Part of a small language model's weights.
Size: 5 heads of 64, MLP 1792 tanh GELU, 23.5M parameters.
Architecture: LayerNorm before each block, learned positions, biases, tied embeddings.
Each number is 128 + 32 x the weight over its row's rms, rounded and kept within 0 to 255. Layers, rows and columns count from 0. Numbers have three digits each. The size before them is the row's rms in percent of the matrix's.

# layer 4 MLP up, 1792x448, rms 0.0914, rows 1431-1552, columns 392-447
086:151164112092158147119105125089143136126118132137152111167143167086090111139136083124115092071099067092156063131144091090169125139146092144126160066125116153150142147096
096:102090104138115163109122139073121168146180146120023124100161102124071102153123177126111144105152068156165131175129180146109098138105124101153165139131155146106141129109
099:154166105125134139193128127117095138105112127118194053104112106170112178123175145108143129081100120074172124148050135140122099175127174167152133159150141188126244136117
090:096120111096092095137120162106126086145079166145150161158098123117092094119114099146111073091145112161153104124166108111060114065162130104149089127090091165089126166152
105:141139112132199121104159130136140155157125091108095152113156110098095117174090110085067098181187098153144095130047031118129093103134124153085104207118084177174132125199
093:159086116136124164177199189141158036139220115161083093107116126178122167118127039145150192131130125123125128062121131149151141150134147156179095109129125147135114086131
100:181069145143170147114122164131095106072119118130122111124141147139183153117103114149095088114155153118094069116128172082161136096099077162150100193082103170165126125147
107:140135145104108125122135131104137109203128198033204116108141199166147157113129136139103113162125114159101161101077099130089155159124118184173085152103111162118060181138
099:218088137111058171133100116112123184113097084098122120130085159106119073134123139089138085080170116109151146145162147163114112084036140157109200117113106138125156161080
096:175113148134150132123137126132098110130069092101137148153111129133147091116084175077135105203179102137104105097118148153136150138132147152049149105144107202189178134121
097:112110164114097166152139136094148109063120117120140178080100128119137078090147169156093124130074149162101120204155177114133129135131140077152130180125106129089174140191
105:152108149107113117114106148117095173158074108143137120144105073125190113143139093158129132124113135152121081162149165168151135163162103131121102103126120102106111060146
092:122116105111118149226071105172147163062149123178090169080128133188116110130127180081130161112149075083162151188101124138156198163146153145145102063130099140128079065130
096:101091075175189176084170174165159080093138135128102095154161076163082094130053067147094130110161103135083037159049060125117150117158127138106145155098106201107153134155
097:152146122138180134093131163152141101139138172142142139070099113179115102071141117137160138154109079161078122174132127094103130138083174131067143146171135072135100110193
104:098177156128156123206156107118184198102171145160099182129111128117118128123148192108115112172115175067081198076072113164122053140123107046095147059142143122112116100157
101:138147111138132111147049160102161098058117101172110096114102136084208098121187153129177110118103173151111068162063160094120096140172147132128120144149156162132109124141
096:099135078139169097198122172120162143135129109206117093132099080110095136115138140088118170096100072059095083136154161119131079058135114107132053147085080103075089131126
099:164113116068125176148120113118154131074136121183108094145209137161082104110150094106196083105139116154119128200187095043159160079181128165228128163084170136092091137118
092:135157155189122138082149206124158118128109165092151138161127173140171121098134112164167107185036176167131123146176134106196105102075149150107151128126071160152114157115
106:149109082151157128125119151102163117149053155149184136046140130105102165112101199093051104150137096107152116125144175140124159147149054078111080148104123127143099127099
097:146085090143139110192127149162121135180128096109123118155081124123123152113097110129147163122140116099122112168116160104136097140133069120144155167132169156154081185136
098:137221095136142107164164095151081128087179127084118149126144165098113101133137101094173129135136147124130117189086165040118151127108158105190143094141171091164136104181
096:099114143084107128106112111123088074154134108132148063147111129149169118130155125126124168133126127159184142130141113178106183125139114126072128141139109128121132118109
097:153160103068146128059132134159183129136117136097177116082145080156088116113072153171189142183171113089133142151132159145146149166092133137166121093134174115133106094162
100:117150079143117143077072186164129099166123104180145120137132151123111113126068148131084144092082106177166142150131123137092150151130162113153142112116098160062080071068
106:132125109121132096115145087111144084116172131161157124084181053121127186091068098176082120101078169120194155147143097093139102188156134163104126160096150158148078103118
099:147082078073130184128099130124119132117077136145133067154082085164097190135172149147145157146160120093161200128184173124123176060084121175104106145096065147133147121144
100:110174157083123097160090090200124170098159169130148145082078121155117089158097070136122098119164084130106108176114164109158165153170109140115063109125113109129140115119
101:113125115113115184116115161135134113153121152174104135173137122122141149101162151136092075145143123091177081083121165193155101092136103187124141180125124168093111110084
093:156159155189193077050199089155139101132127163177074117121110081131069105126114087146156152125049070140071122111128134135090108131136091149166084180143111172133098119128
097:124173104167131057110133037169109138163113105156150117177093139117157170100187135123187174096141160167127073116178198121115095101119131143110100136071106134139108131092
105:109110150148119162114113118102172148143157081174142076079152084106076113156149140165135118150092134133076123183081154141141119089166093070164197094128118110122084127157
092:132170128130111068135149123082172112137130178135168148098055166115154121068091153097109122096123176113104135078073131138143176150139108130100118175150116196125128142087
089:098124092110147094139125143107127103098133165119140170115114137170093135146139127146172173200145134126119103090137148132140155169090123098090145143037098137081205110119
102:097190121152124076091147098123119122191160070080100063176135134164108119106130133141114150104146130161184149152137070189149097166104128172064094166104137115079124103166
089:152103166162121153172131151109103104165137147181077119124139145128171111157098187127124102144044114155079157110151107114127093120179078146123181112116118112142076099108
100:093116129086183088155077141113177120073102098156187119150179148174098143129162111113115147135097133096143136162167121109187137101146104134097138097027144112144167154147
100:199081187150116089067083145125104097106134166144113116072059052116116125075144102130154073169117125066146158141097124136195152121155184132147123146096095090116084131079
106:149164078069153121144124164137099157149166185098110127130134130142163119112137126110104118143142128073089050139165162059160129140114134104125138163105107208078151074133
097:122105083094100077117153073140192122156157142151095119125134137151150141146145123137164132074170184104074121145210175114079099110097099126122096123155169132117095104150
107:154145109107110105159133107134122102107155092118065140147094173113117088118131092109086146125173152136096131113151145107172185139131014093040127185148151111121100193098
101:168098118125155116117149173109165103055133070136104151096141101105101179149195097139103102139180102077126130125156137122175110141152121112145114090118161130160204174099
096:100154123152182082098171137145144064112126179144131088123193094098119119135109101050128147107129184099102102106113128116142083067127127142088139121147084139148125122148
101:095101136148133195126101187177115198122124063138110166175113124037095160145152155121114103135138035069159145085115101123132123115104109137167131175135094162096127093130
091:094100190069158080156116124126148141138075109115140103110112091124113130129120097071116183125142168177121146133153129134096065162118135158143138199162120129171078119138
106:070104122157122116181116139146161147143197107120125121128105147155141215176070083180152143135133148151149152152092121139148109093166185120078083076093200119094118160135
102:162150138123073127149058149100121109158081187169094122081119149186094132102090110142085156140105103162128113109137118097114124134096165139164131131126158140073130111165
107:098176137100126136083152085167067152136122166064102147179155088157182062134105111135121167103051196138161125133151085044140181118156146126112098112105124140153078173151
100:157152082179138138110068110108092140147110158138084153143198068123097110161159096111146168156096132099120098149091145171101178108074075112126068128081185053127117117085
104:149177092161137130110074157163104120073124125116143145159113147150090104159152106132162125141139080179136067129113096075111169144191079107134095120142108137112085177109
102:189091134089152120100098102152159143032099059154087142128116117060128149090120115104136141098120147144153110111147092143149077127137145072145143141106095134070128165105
102:095133165098099077207121098115058159173144137122172095114143101115130090080096108124127107121156137115092067180122099124126057151132127181106113117116136142145120117147
097:091160083070143075103124168119140126091177128160056112050110137148082116147078129159153142155115096088078081145164119089107117133123153164170166136174139158104131159082
098:156089185096083116150135101143174081111109122170191079144125167125075111132160203106084115128153040171091127104174135156121194095135114110137140203146161105093144140135
102:187124079163132087119118145150151166155114134068098089157147106124140140168149182146195101147115133179112111122094131122099092115098054215168109129167150147175118150145
100:122161059130100197158179108149111111098125134133127102156068120120150107131132125108162143125141091152104124125125199156139132146136115099103089102128099151129182162110
103:082164129111187083149127172122143139159096113161142078158124105193104129132125131106071133140145132171117137158116169066099146177089094054098156201130123115123114079094
100:125137112075202146148104061166132121102183137134169127127058098099169157139161146065101098129114147094146110105107123145195123158143143164137120114166174098113153112153
101:134069109116154133131105115134124207124073117070148164157127090144134143149111125191128099191085059123123138072123094100163120146136158140162146124108110084138084181134
098:150132104148076089118135136158134098135184150128078144075151071128136134050127177123074115090155201171148136200103077165106089119134151102123165129116180060157160154179
101:112107083114099149159188123101126081123126142111127120138131183124096121139083138073100159112118070090155140158170142147097174183156224098125116150135144146131084122089
083:191072135172158114179144191172130129155170144114187121133059112169124097110108138168090114117139136188143112214120121108081142097078172172134135075114134124122083084148
089:136136140072095100126149143147138149160144109117150148089121157129152166157110152055164133097144153107074078127137094107149112127085159127163141120127162125096120114088
112:166071131126146098137098110134130059165139158172138126126154088205160114113161185156162106145118131154141107093177123106164100130165114187147098135148093116158099135177
101:129155128128126092078108129178123151183134115105100115161117080165171133127135142116107160107174144146107107160093096141139031147151137136174118145134100181170081115182
106:079104035104161097098133161137099150164130106119110105147157110120083142096086127131055105092174054144081132132132145077125111125156125150164175160188133185115049151106
103:138112120125151068092119186092102129062154136094159086151126164155149143113146134142095115180177105115123108127186128107116070084173085081160065145100186173175116131082
110:080190155124124122061110123130083108095062091198124109155125197122100104080174098117205186139123127125087099099133141073135095113146061167149112154118103134119184122154
097:111096106137141182163163114151134132080157141066138060107128113142141128082121168102124161177141137070077094115140134158122190103126100091126163123130110154162156099119
100:120139111070132211133162094138083148165146125124171094136098132166101097152090106201108148119135111150145173083175145110141162114134114056115157096162126097101061164147
102:098183109132131131142146113082189107157091104133120142093146141117159125107093158103094052081136103151165130178126134181142109113131163120080130199122144058123102147112
099:226170175108145173142131152195123155155071124112123135122162132057111161108092080076151102101105203111128133122131136160133090116150124162131126128109088126136110153187
107:076165141115107168186119156074135134151142163185099166113149165158132124118092116147154153099124134133156140118127160154083140125144140151146093089122118145150174117117
099:078090130121125159059087100122155126143144111130088179115098152141232123140090130107104128107064130154088197134080153106094141215079185172138116104143107121135132153103
100:133140129078167198142142127163127118148169147214095139124165137134160144091158115172139131101056097129146098107154101145129061140166104134142119126144121185148127064115
095:136141122117119100146139109097102085144180115111095154104084203133095129059152116149110131096117185109138119137163079166142185138164142136117119176120124149098102144130
106:122121113138169169083110103194125125112088095126140157118063104162133133184125205131171137128135065193083101156099154126126185067104130082116153071099187167118147142130
098:218067131108203138184109132163146131064188075145105135153156072162135109119145077127124089078153161108104166134149131104159161155168065151074129116117168161103118055128
097:092147103112081121159077112118065147101142087145117136116064167180117138138076090184099103088136168165059161120134097126148120120147190143078096185071099099108089096113
104:145080148167201105119110189132094134139117062176105109139158078129083144181070130092124104156126155184106085131144161164111167075181176075155140096096154081185122148130
098:095161139147089147145178093082178172135091114079098163107195116173114127144077130100112141123160110100121090164080075106138199069134174139122096094088176158156137197143
100:156161050113138046133094147188137138079134130207100188153130100125053131108115080141049149158126100190175133113109105186132124104175144122164101157124101173139088100112
104:142127144155119153104111186092121113104146175138148120170136134115134153122088120136090128157158237170185126121114123112090151118178168121152069118104083133186110150109
086:091155180197163124105130158125160123139126182175076138123116117083132100161120131127084144178128087141134116130180114071060172139153171113132110154127157076128201101132
106:097129137121080124118120107135090152140075136200161082161090198110133097130081160074125130146124111135065117152117078165137174155186174173140161089100131111208141070183
097:100162107142121142149149123139146224193099155221184111119121174137103125144113151067156089138098120157139158124095133143128115119129202108143111151127123088160094143115
112:150195159140201067097121129045187139168179188161136118078121093139096135120214099179157108125126188112112146105147182085128122103098167178160106131112100129143181187081
109:117156096123151134099123145190143180177146142141157108097079123163161145128138131151118139168157106141172142109047105061158089173135144153128105138119140145200175129131
094:143188104125084146126115122089140105113198131125138142106126119092170108134166187117157165133187178125082144144142108144113148125136117123148099074117100123171126203093
098:146172112111116128141140068085129099082157157140112139158145110124167070144149120128115203102126158096167046147143129070125129140157113130145104133158113102164131093115
101:145097123174090060111085187104105145138175095160076142128119141142120114091152154109108171136087111113116131114084115161151094184119159159139108091148136157074162153110
106:152118099232151147100116128140071150063091111146137113150145142109150156118111109099114130060162122071133162169121093131181074142156175177150155158078115115131169131113
099:106142111120135133146164078148123154072164098130191142097119092108131142128171166185072092144120118196153106072120176156150114135162223135130099111114131100099117141097
103:085089132149076120094108192128152114079093105158138211079128107157150123095161140117123133089126112120125157174122095130164117131127095121143140142223144111183069184112
098:114149160112171129127124117132147137101202135152146092098068132087133138135162128154093127136145089160094115166194121168133164132115122142088148100129190115103148180146
097:146160146100076169117093093136190147103114095147071145092106080135148103157130078121131202121123095102094141158130095090115119083192102117115114103081165120134141126117
104:116204119146150088116097093122131070080135119158103109112118109098137129163126134170166076118097137140107061146121123086089149156133132164187121116139170154205109141109
096:102129107124148118100067134145140116162108167104107147113169132102116161144126164177132119154147158133154189104120117130079118125184088177177096092155108112126174140136
101:095128115082188096136112212123166133104134128138128137176127099074153118127128186150138141132124109093140118152116107152192157150152192103103089113101163178094139131145
099:103113178107078083174154097190184195115177123105142122123115150075098069171121161127147187103119157160099157111150114058123124119116157128149157137137097084147097102072
084:096122096132100158147082096079128122073121172193133094152144135204141139118201195114147100136102134085087108155145157071139181155147147130133210102161092140114105130137
091:154161128118066116144173123142129177115152073162137144029122151192120183093141102065095101154095123144162125105146182128160178177194158159130107145119124101161093123126
107:183118157150144141111162184115140133143185151158150103122110096117170103167154149112083136139091088152137092108099157098154043149118133139094128152159148122185149117154
097:139090159171167129194114129059182114127141146117141164081077163132120129109165114125105094057161095115036144211152109156136139137154159174069110150166122102099171132109
103:113139065195130133093111188120125136142201162133136145152176158137127119120118127166103136130102070156163148131107107174132120109124123141105150156073123073070088107125
101:128142134169110126097133145107213115129094121085094164148090143062160077142165063096122146182112093135141100150145136115119120144135142171155094166203157104145145137107
097:160125099136142153130197093069128157191150155094156134156181163103100126102185148125144175098173122108131166135090142162174104124147085107092123126184109122103122163109
106:145131167192120152128165094151111165133083185127183103146117092103152141077198127212043117186117084082153101147120125122142176096165172157086095168093129106068082113174
107:114124144116158102120123102091129132160091129155132133081132163105159103119080115129118163064086119134123095076097144140161123109127132138109109094072156154147121153169
110:103109128125127179098105166115142203188159079150149143065183112154081116126142123144146125132127120128128103166137141078156066136124110157162103146091165079074142150154
095:083099118182112144135104158128088154171185132171184078168122147135132116124110088130157135152130169136155127140100087112123092138071080128130124193100094136140181138177
104:195112110142136105142106170077127128136125157089100180111109092163094182125097104114121081136117025144129160156145036113125134123144092156157147148140113172172101104123
109:131134114113144139095099129193145142193100129166109100151154112088152132103150161118117183120156142093117118157138120078142114104132124098082069124099143099198159131073
102:112098077045086153104078154159130097123167141167117126154076179060107115093100155131171104125190134132139198168115118161124177159155184121103105161114183130058121056072
087:127092132093160139147118129125162118144105125169099137173126103107145123129126083098170132128141120138169117123137118133124153149126156172132112112126178158139164180127
091:123098073140197156111045154121130091121084147098125088094170145213198135153148142139098122176146158103087103139113192076160115128148138110134121145187101148113103092108
094:132179126161210090105138183180170171173132094042118074150111093153090134156124175125165172130105122196064117123086147128169185148127130146102097090101130111070107141157
098:140119166101174129097099120162161156159109149103165179122175079086131091115160124170104138075146101156087124172173108137184096075081111088096127162166073093143139167208
099:170103101104179154130110113173136119222097133185124139161101162113120181111136139174073131123129160168079142101137175150182106134172143120059060161147222089106125145165
101:110090132051100111144151156160138090113132150107084070107165140185086163127135142106159112202156176120159131175123163109092156115150145109044106106148150138115155099127
100:149101182089098096137140159146170156103156157118079174128194109113125080135095075121202133099165165113153126102087150146070092118108132175140133126149120140093058192107
# layer 4 MLP down (transposed), 1792x448, rms 0.0941, rows 1431-1552, columns 392-447
085:091104094166138097067123114058180120150075165159153111098096173137150102101128156121092177149112068135189120119161097144126125101129115124147092170115150168142095118145
098:178128144091152111152101107176147150073058137077098157142147152119136095174090124124154113151178140175153093169124113125159161126100071121163107131104128116147136070122
097:141093129096166121103184099172123112089147163139091091115173172133125091125107199143220184146135168127084161078122102145137082060170123106091166123121106115100089164149
095:154108124063147144089094107127110134108115173117099188126120141134146155088172090096123151194164177086125108111160189145121083122076095097158203074065122128102057124118
106:125127097117164124148166098129185164119109131164171041140166071176076153113126116146079164072065176120111178087126148128140174097139142125110116186104066096108113147106
094:118211155156146125100123107118072149142126147144132162099137126058194174103131145127094155082169065120125143139086146079075130141123176157120172150140074115162115088140
096:066102140102085156174161114080100130081124172130156127117098141108100092151110113051150187137155151131153152050167106101116121147148130185176101106152098105170118086115
114:058150107133122167193089106144104190096115057159096198119087110116099153109119112089149122083133126122160087138225124070120088102098133114155117179164138130142190060108
098:150085160128168132121077123090129051122105166145092091126118114117106110142107090108132175183120094186046112150102171059147128130151064089197069102138093150181031094123
091:113147143144123090136110154167153144104072178158105096174093075165113144137159154132081132154123116128131175125136104143139151166134125093126134093142147122171115068123
092:134068138160019139141143130096168147169103127095120074117155142182138195209095137107146221119137101182142113095132165181119163146113170154156135104115075117119152150101
100:078121178136144101128151174151178128094106197089142119106133121111133118140112107076201105150073140141126146097154156095128096215167141104132179122081149124122159154151
090:081077079130168193099173109112182105137075133137166174181150164153101145110162173126078141139093113120078128135147127159109114158127162126081111157110165110114179155139
096:124086073129207115134151149163152077098191133133165108157134070122135138133114124169183115168161133097140151141125089137131134149121174111084181081121190091166130113125
090:171082101127061094164143071139097145079144116112156114160115153071111167194069093114096137043154091106107107086098110097128071114078125125166118142198145207097099131046
099:091150113061136084111107109129104116109186118138111134163208173122137164108178107077115137112180103127191084168203181107118143133117163155134129154166111106129151151115
107:134140140142148144089088074159153152088130150136168114143109133140157147090140105149114140139137128169144127161187166131115115143095151093110181064131170095161172115135
096:138152156115156131116119167116116095113202215147138149171100148108149138123198105143118172102128091115144099128131082134097146081115116110100120148162073167131171122153
095:071164130105120156176120175072222109127107116149132172163139125164147090107117149123084112124121083095139172135088175105172149143098060123137153122091128060120124087135
096:150146079069129139127175118133114106123124134139111086111129136102164097143087141118110124146132110093141178134140055089096169190107148143101101154104116080219180116108
115:131135137182106171104091062135140112129113159130121119115116168137123163141137161084142131121111104123134066127123172133170105131123126123122113114147162137174076150113
099:109146149130176143104193150114164128190157133124141150191116129084094117129141167116198126112154095140122105141147079180115139171078138099174095082119137148146155099219
100:159173125094108101154148149082146117084129151158158079180151089101132075163119127090152107118097113214154048120114086097111119118120101162167121156126095111127157140109
098:172076199116111156104172122152065153122110167060097154166115152138115099161155107109133137132121108197206080127090166116154129112158166066141084103095173112152155101158
089:117075123121128123187114091137093153108070109092095062159057155099163153164167132104091169155124149088110128160099099161087140052118115109121141136137101163155188162115
094:119142125109178144144123155148132073138125144165145154157177112120111118103109131112163170107176115095094116120107082106128120117059159096116089049135118131094179141112
105:124127123102090137221111140098101141114133104094103169069180108156174171147154142181180133116135135119119187125076096122112088165154103144201212118133168153108078055111
100:144183172137108083123103109115109103145122191161168189104181150101065109153122144092159090137174106107076123182114157120094151116120113165079067092150111137130076170139
107:147148173088167085122137176131157100100067132178092171134128079135126155156145111124074060164146100150178102142124097081122149175140080093156150108164073144139102068165
100:086132190076154081149188203105116121098137112164104093206117116113071097085173111213162071135161143075097141097127156127112099148143161145105138069181139120107116085126
094:114090116123107184111084148161149123146122135088074140133169109141140089116090103070088142132091088091188173104115155138133131165131084172098145124162156184187085176113
108:147191105083194142115100122132151103130152170160121147126160157078092152138102108142130148107072088143160119134154147123095101096113117146154138137123116148110138137139
105:164148138150143123148167127143067061143153093142065141108089098112134136170090103046122117121163052107146142162127168146138125132099147129109089148103107097138130112135
101:165140139097161153115112127200085137155105124124089140150146087070125118160149094128164152178116108148148099162080165137157104153136144166136097124137150127125071175149
091:136117127125090141070122094111110120145119105156092140153111093132150091127088086188184197110131161135131145101174147126138141120109165113174137131154151101156142116090
102:114102162158170162091169133089158121135089122110124119096131114125095117107063089093100096150094141183108161159191140129173173111085087159094156143188092102166111131147
086:124140086139101072134119128137115088138063100143106161104093137150119159128094089132176144122145135121074102119084149086079110153152170194150104087130145144114157157125
096:091110163146106174142166116154104140089145080127135152164120125120112176130110064101109123113175123123109163093148114105164137141135133189146120137083163139149100138139
099:145104096126177093100077135132137142134104091065108114165134120107138124168143120127095086086145102140174068106128110188106095137133132121137136137133121066070092130114
098:127154118172118164163152119120226169167172118144233107153148097184133076183144092134153104136165179175097138127178160106087064119102115132039170126143189174114095129081
101:138146086145149122139119182124077119152138146096174113121123108132175154094124183122069108166136091139092124111154103123102255143160102120125097088138067170106159091127
103:173146159125143181165159171136096156143113114193244135154148112135119103113101144130172084108092141050144129118117136119163118157131070147122109081135043123129080144156
094:097101111158131119167171117069099156124132137146198152161107139105154105130162150142156171120093115134121103090129194077119098142134178121106216157170138161083130136139
101:140117061161160111137126168135122140107099126093137136142159066157151134167122116109112121138151100127132103160193137166103164129168112131101168133089147178086075123155
099:081161107145135054166112129149146156176158154091128121155113129149086091089158189091123120096096146125136154192148130127112117135121110073167113103127145104135148132108
093:127166086146111088102142144153098162122165105102147181132123133092156114101092136128111089099125076198110178133137138079096124128073054112050066168199132134130108168181
094:119111121177125186084110143081130122159116113192049165121151128105178106177079128060096086131105127156134135185138096098135153152111112100152142163148121125112110096133
102:134135119135101167098104170076108071159156106165073110057115132056129137139156117149100141138111136099079069107153183132147082114118108194110173153187137176156125127138
109:120132151112168092128089118114133193125180125093124102101131101177102133129050167068118146133082141075142165154137140116090118120158122151104143126158119154107139187107
102:082197177092117138116103112140188178112170067121112101119132183147149136139142147182137103127139141149140118105167066127131067107139168108131131126112144165075113095172
103:165144162153059130165105186092133127114113191115185107153140135143125115130168150158122107096106098115168103096108170095134126193118108154097136139070125097110205156087
098:143118104162065115160114061122162173182125128067124149115144081141094106171174174094088147138160069131118112065073110143121112141156117085086098139091092097114134150134
107:140132196109097097136084189088132145134141103096166157133119081173081077123165161189069160130095086068141161091121057106148118161082100084086046175111107112106070150204
095:156077135123170138157139161174133144147122100069156059194158166120080125108176168157085071127128070056081163160137108094125131151160145055116121151113097051122156107156
099:151119188097121097106118151163150177165136078131091146115177129104090098131135115090141151106102096106110170067194109150149165160149091114159103134124179153142083137128
104:096138100078146070171085159153150181114169075093132130169163145144079150119099143141160176116104142151173110124145112113044134187109125123163143144111083100122190153131
094:099163186180112162162111120095099095112113113085180165138118151148153073022156135103142153116141081163140095098084129052099083143101114120096104141162111100148171119157
102:191158142108145115198167098115200171133133190167137143149153117145131087129067136171094076120176135165153099160151173135089195113150179087102178142140108084151124133118
101:107148087142117116075180130141148161117159162131143101098153163141119142158145127190105122101133067154072114124088095107158136135123117125126145158199107179110110127108
098:139175121076122148184166161162088138139076167176082120101115154099122107095085127123076111154190143099156089167115137081140129131087127117164166178122146102090136116139
100:078219092164097170155131143092066077116178154079098094175157123138111097174102124117117072111117125120179111144080152113109144097123175094101141140188163130123156106120
104:183169142136172115141159176046117076138129138069141140184143106121115074170080094145144165095110160122103142114112114168122122189141127133163202120107108140132150061089
087:075129095097109140160122123069124117095141115141167168073123090158094167191047127148139171059113105113115076165125210122107118167141136058107098106130097139159096132112
103:079164143131147119141094127122117061137212137117124138163073083112165094123181089115160113130121161134162151106120124129133185174078109079128174088181162115100146147130
111:130124097182123130090097086088130116161126154093130147134146163115091148090139164116133109116073157081085082130171154117121193181092144140141128159138113122156162149080
096:157133107205141089103051149147067107112086158083144128192153127127113146177122098051121173097158156123108105140160102102102152110210097115075106142161114139129096174113
111:195074103166129100121131204111146146200085100174164077177146129122122103073153137137154104133129102143148130181105113121112173155160085119127182170136135117127044113154
102:165149125087219144085145143119121166162112086067056185059137136124125120108139102094156103076118081143157160104164138079146106092174127150070166182167134164130131099072
121:121100110131126102116118185137122134106107131149049138196063150121138151140083165121109141087192157086123102132167146055208096096129155176092144135112123150110119155039
098:105126122124089153115125180090145084097116112155080131157112090135088103087140130141077186162179103092191139139140174135136129166113144088126160170105126166127166154080
095:165147126163134147123115162122132126126134093118133146153131148167136114189141101116126140105108144100164052177082149166164124111141123102161123138111102148155136157127
099:113148119148136159155107108147165092103175144157129126118095099110134205068154117064097161129105119133094108153097099083177101124121145127117120056170122118115167147176
099:135114111161141119129152097061069121137098178164137134169145059049149132098094098106093100068142156078138140186069094170115211095135122141130120140154062128172155134142
114:068132098120054109121136125090153141147173219166151158129156119106157174154115132115117109170158129091192126096147154155120109132147117115116152165089087137115108126078
100:175097096162138142175084073062154173124120169119069146159082098120118118143144087060129154105141144123171103126109070153128169143105071111128155111133114134160171179094
097:149130129127135096125128081137086076129110133142097146113140160136093138190092127168127227148121102209125151136174104124073159129179124164191148116141136115110118167133
098:128138155135134143191134106163066111159097150122099087170071120100149136142116099223167136161083156085190109135101119166066130118102132136160146098108117128182134119135
108:134090106150126168150147137175131107168127165127120095101116100093139126113129133099117175144163098134150118197088060118120184089134125115159120084128146144116103115142
098:097123095122129088134119121139119160182096072181046128205133067149101106153065125116101130167132113136170146075054109078086095147189141115101124134122208074196070155125
101:149110163129149132088100165111141101137118112132137147102088147107114105112126119140079106136149114127130159133119200111144157096123136139100044172103173164095141137039
100:115123134145119157144171141223151160135054162117134101076142136076099111110114180112095098177132144202122174129103162070117087134103162106144079098146076055158139103109
099:112150135116106181086147072129096159098177119115059139185164079073081078115102165117099164108085120133123141148109117129203155156106091097149147126123153130104098072118
096:118201053148145164124133174152116152195075182173170142143177145128120133178203124107131141125095131138093173099149073120126166139124149131120100111125092162129133141208
096:116165121144142097141129124124139134082161105163078080082090114110142212060109119176173122115096138097196160120094118169034137123067090121192110116171132156140162126119
093:111093109167145158039132096103050121136130159149118205118148102083070149151069136087120112125113114149098117158203050123110129185074127128136190055137089125169186135165
101:136131148101150102157189140109075145099103137107089193174103149130158098225060097140153132108117117061143161158153092090156092128146168171173112158155131099066128069190
096:135171184120200130121124131113139104098150157163189091151134083123160116164042104118109125125148072075143163167101131127144204121158050084200157116114114103123099147123
112:106041177115122129152120166120091118160091099136161171161074166155185089112144090165128120109188194182163212124074135105120074125134165116136076085108121126105090144060
107:160148162139143136134098142113147159145114128181126128147173123079129129127144147097166101091150125085155141129179134117101158176106118144201105136131160173156108125164
107:153091131148191111187091146125149124098137076146101088084205076179081109113061089108113096122106148131218131163128143112118081111139121151123114085150101150126118070166
094:107126181189177143096094134137205154145181140131168124105049158173142122190091146104090142104124133107127205176042156152124076077098146102112136080064131103163091089112
097:123126145134120128106136168175077131137119113146104044057131114111154093175121116095105128154120140123077125066098112137099084112117121113138171096174150131136110099173
109:128101105054125139131170086128113106119168094118074107127142058134097158152126124113093182134111077155087122177143132142127140125151112092108165067110053114158142157164
098:127159180146116136135154109107109089154121075175120129110162061131127098152158124153163153150157150116152149124108113073098138168095151153096198137111133154103134101109
101:123150151080068105175131126096185137183142106110088189109178137164163108086209206106132151137117104140184132134140164091140132154091096128151124184187108040113153121101
100:109114144105102120136107094162117159154115137110152115138178161140168190134141125151086182123167100165168124117164142117124114092127138109139138155084097121103101152112
097:055140156127156112149144173163094033157131183146180063149186146106102136114108124063051105120107156131133092146107130154160154159117163105149100101120055126150109127095
103:123160133109135179117143096166074170147133135152135176114190140165141199192064182123118098168131122123117111086142129151119132151144041109074131127143146190117201132121
093:186095145169122119189165131069085154129140115132093171128116093162119065105075150129108149143183108116102184099151172129162098096147158110119151116110158101119139125117
099:141126141221160122126118117128109135094143069125112129074113152142151133155105150132173203145123134133142110152094163104101120077113090123157194083128148138121096112088
100:084131122082062135088119119104079096126069135154099112127148144076143081159107141130179091157157097050157113068125073152087043092086165138102169169102166122131165143094
088:090084093135175159140141124187151142140162136117131125074132138134128155149086144108138192103118130141118125144119151169135185077111113098097128109118131128179184134127
093:135139133089168130165079136060133124144115109141117157169153128097112179161097086177139080113171058125124166157133079098179095121064091156081121148144133133116099093157
104:126159195133156130190129159072143167193118180160107088094155085153142167144157123090142096142102159110129177122121126081131103156091097140106095166069113126146116225125
093:121093111062094119133083125145089116159126138167134106166171112120111149100147110114143082112138104116161114108101155112055131146092165071139094098128082121143095132111
099:087130175140180115141125100094101131102112087164169087108024165157125178154044152134130108135134162122099121163163117143130126092124079136177159092076129083128162112088
098:087150171120131150113142135160139127113158197131136136109113080107092110115117163118134110204107128089156148124132095096114078118115113127148110166125077117124144117206
092:125159169174098080112102111107125150082086083140077081134124035144158125149100064123111161146075208114094148130155114115106141110164165077171179151101128061150078061139
108:196149134115050171167095146198134114125119124111069072155047132148124094139180146158106108127079130134135091103096126165180130121151108119109134162128175075117166148113
112:106188103114137084156106115169146141119095123165164120119129126130087080147154063107165130071174092147067061162162094131109134142106109170127152157167109111052069134141
109:101150152112085137150163094124077138138141076166123117157144168112184116122114107133107181190088212149109141101158114074154153117149097131063126107169094107063162055144
095:154166150086122117155113114133120066127123153177065144121200137182218076096160172175155068157121108113129127108193111144129177122148092147141098128166154110154142127170
103:116097138100120127121144179171149135182166181164090138111106112096076172117097059211134174079153117146096066167112142102077097085062110083121094094120117164123091083152
103:136095050145071133165158102114060120116137166135164127112142116122103117072120138114127133124112143138076160103094098195123110084105150130128071128118124123086152146132
101:131139109111144171126156143099162151126089124087129101116186031142176153146107113164083046171141126179127113199087097114141119175128142108134115053122088104100124145116
089:085110097080096126131108091176139119157144097114147101154118099139067153097138173180131054107152114173134142092146141134059174184094102130124141198136139104080157135103
093:114167102168087164136142125137135111193125172143149165094134113144043186101105149128119127118180130133108170155178091071162147140147126128151091086118126156178116154170
091:113097138142098088198109119148097053100150104118120126161192100161157137114116104170128187117146150144114164132158085105113103143170219130194150159112116154147095119132
093:097076128156131143169153111086135094175171079117115122132094151161118065176066092134140077127117128156067120144080050095135147118128121141087136139090142135146152140201
099:158099154107155111099130136151072170159097172148143148126092098121217133131204127146039142110187126136120106136115123136144120142134123116162123140080102160169104097121
093:132123114124072148125065077088170124095165129153095094107107128104097107114141102115157104089123082157101123066036097113101127094176073176171124107168109104158144124193
101:161121115214158136145118131145175086131138142169127101202149098148171141158117127136154105133129089152109090190150132141124128116072125151102084143099169169101140168144